Weights of a small GPT-style language model, trained from scratch on English Wikipedia: learned residual scales, capped logits.
Each number is 128 + 24 x the weight over the matrix's rms, rounded and kept within 0 to 255. Layers, rows and columns count from 0.

# layer 7 MLP up, 2048x256, rms 0.0748, rows 1514-1519, columns 128-255
[[163 175 203  98 142 150 121 170 157 143  86 114 155 100 133 104 137  82  99  95 125 153 115 143 121 171 152 127  81  97 146 128  86 143 109 179 116 126 113 135 118 156 169 136 120  86 127 116 116  78  91 139 165 105 108 154  97 136 130 123  99 162 112 105 142  88 104 158 165 169  98 152  95 149 120 158 118 118 128 119 123 150 182 146 101 137 151 125 135 172 127 128 109 135  97  90 116 163 132 128 124 144 115 134 113 107 156 125 125 150 110 116 101  86 122 124 107 120  64 137 118 157 134 147 180 123 129 116]
 [133 131 130 122 106 127 126 120 119 124 127  93 142 126 126 114 114 122 123 125 130 135 131 134 129 131 123 126 122 129 123 125 131 126 121 128 130 126 131 121 123 133 124 122 124 127 126 126 130 136 129 128 133 134 156 128 127 119 128 125 131 119 130 127 124 118 117 128 118 132 131 130 136 130 126 128 128 114 106 127 128 131 128 130 143 139 123 119 126 124 127 131 124 131 128 131 128 128 119 122  99 133 148 138 126 124 123 138 121 135 126 131 131 137 119 119 125 130 121 134 132 140 120 129 131 127 131 151]
 [152 148 158 153 100 132 146 115 123 124 146 121 121 121 128 142 130 135 111 151 159 133 147 180 132 107  95 126 168 171 124 180  84 128 139 174 157  91 117 113 126  77  91 166 162 114 116 123 137 170 153 138 126 152 125 141 132  95 162 101 139  95 126 127 126 122 126  68 162 200 109 146 119  96 175 104 123 157 138 125 134 121 105  93 120 148 100 126 131 144 150 147  92 157 130 114 127 129 111 102  98 128 130 113  99 121 113 135 110 174 110 154 117 119 103  69 165 154 148 120  88 120 154  96 127 159 224 160]
 [133 123  97 121 113 154 101 127 143 141  89 106 171 161  99 161 130 129 125 164 194 121 118 128 108  92 115 118 142 148 108  97 140  92 143 123  84 137 122  94 132 159 169 126 124 118 154 109 125 106  91  92 133 171 133 139 126  84 181 202 132 126 159 152  88 144 132 103 120 116 151 158 130 125 101 153 124 111 115 107 119 121  72 105 171 134 143 133 163 106 127 148 134 135 171 164 111 128 122  95  91 132 133 137 121 132 123 146 123 147  96 110 141 146  98 175 135 124 111 121 140 115 136 167 121 121 130 129]
 [106 135 128 139 107 109  97 128 134  74 120 120 113 133 133 120 106  88 119 121 129 139 141  96 142 148 175 141  94 149 123 147 152  91 148 167 166 158 123 165 108 132 110 154 141 152 168 174 149 156  81 124 139 125 174 144 133 144 164 142 142 116  93 104 100 140 120 149 143 170 142 107 145  83 138 158 151 124 136  85 119 140 130 140 152 150 198 155 118 116 144  88  91 108 103 110 126 119 163 114 144 135 136 110 145 117 185 127 152 123 125 114  99 121 146  90  72 104  97  83 138 120 132 114  98 104 121 146]
 [115 133 110  60 113 121 138 117 207 151 165 116 129 122 109 117 121 145  81 126 137 182 142 139  65 133 108 116 164 144  95 119 152  96  99 122  94 122 185 177 107 123 113 140 117 123 132 118 114 111 108 152 126 170 135 118 134 106  89 155 185  98  88 124 104  95 118 111  95 150 126 107 127 116 143 191 101 105  46 105 135 151 104 126 111  96 143 117 148 122 130 160 100 142  94 111 142 142 123 103 126 129 121 156 112 150 151 146 154 129  98 134 120 105 149 140 133 102 132 131 130 131 100 125 129 149 129 156]]
# layer 7 MLP down (transposed), 2048x256, rms 0.0694, rows 1514-1518, columns 128-255
[[150 128 149 150 131 140 112  85  78 125  52 111 144 100 152 152 156 131 107  92 136 130 150 101 180 147 120 120  96  76 136  96 129 129 117 111 161 146 151 145  90 147  88 118 136 154 159  95 169 186  99 139 112 134 112 114 133 138 177 159 131 156 106 136 105 131 135 111  92 173 133 153 117  92 114 117 121 130 123 174 147 174 115 146 171 130 164 155 138  83 150 132 117 143 155 130 151 139 125 145 112 135 141 137 133  87 153 143 143 162 143 122 107 121 144  83 121 109  70 134 142 128 118 121 126 173 166 122]
 [127 128 125 123 127 128 128 128 129 129 128 127 128 123 128 128 129 129 127 129 126 126 130 127 127 133 124 129 128 126 129 129 128 129 130 127 128 128 128 128 130 130 131 123 131 131 130 128 128 126 128 128 129 128 127 130 129 125 127 126 128 129 130 127 128 124 129 126 127 127 128 128 125 128 129 127 128 127 128 126 129 130 131 128 127 126 125 128 129 128 126 128 129 128 130 129 128 128 133 129 131 128 127 127 129 126 128 128 125 127 128 127 128 128 122 128 128 128 127 127 129 128 129 127 131 127 128 128]
 [108 151 140 147 126 133 163 148 137 143 140 194 107 179 123 159  99 163 111 128 114 126 135 129  91 146 152 152 138 130 106 177 148 163 100 130 122  76  89 104 137  78 123 146 167 151 142 103 146 150 119  98 144 133 164 116 112  60 149 119 161 125 158 124 143 159 182 148 147 190  87 144 150 109 153 123 139 138 136  86 140 129 134  84 136 131 111 175  99 125 146  99 140 131  98 126 134 126  95  77 102 106 128  71 139 118 156 121  91 105 170 128 138  83 108  99 150 128 137 136  75  87 119 108  80 138 159 144]
 [134 113 126  97 134  95 143 154 130 102 142 110 147 136 133 125 119 115  97  95 124 112 108 120 123 113 107  94 125 124 121 136 148 130 126 126 131 114 171 159 162 136 170 148 103  92 138 123 135 142 103 170 161 172 112  89 110 131 187 102 145 120  98 148 135 113 120  73 139 117 103 130 111 123 150 124 146 112 204 135 145 134 121 127 167 121 143 130 140 161 110 153  75 113 116 140 134  93 135 186 171 117 153 137 137 114 115 107 148 134  93 164 126  89 142 158 119 111 101 100 122 150 118 125 104 115 128 157]
 [129 117 127 108 177 107 167 132 149 192 181 177 137 144 148 132 115 122 121 153  90 113 102 135 106 120  96 138 134 108  89 102 106 116 102 149 129 113 117 105 142 132 145 106 124 122 115 105 124 148 105 145 122 119 124 132 181 107 126 126 136 120 106 124 140 125 139  95 116 118 149 177 119 101 117 128  91 103 162 141 123 135 146 143 137 159  89 124 129 102 108 132 102 127 116 131  70 133 127 143 131  68 112 135 164 129  56  95 116 143 142 128 119 102 117 146 113 178 151 124 137 167 167 107 101 158 117 155]]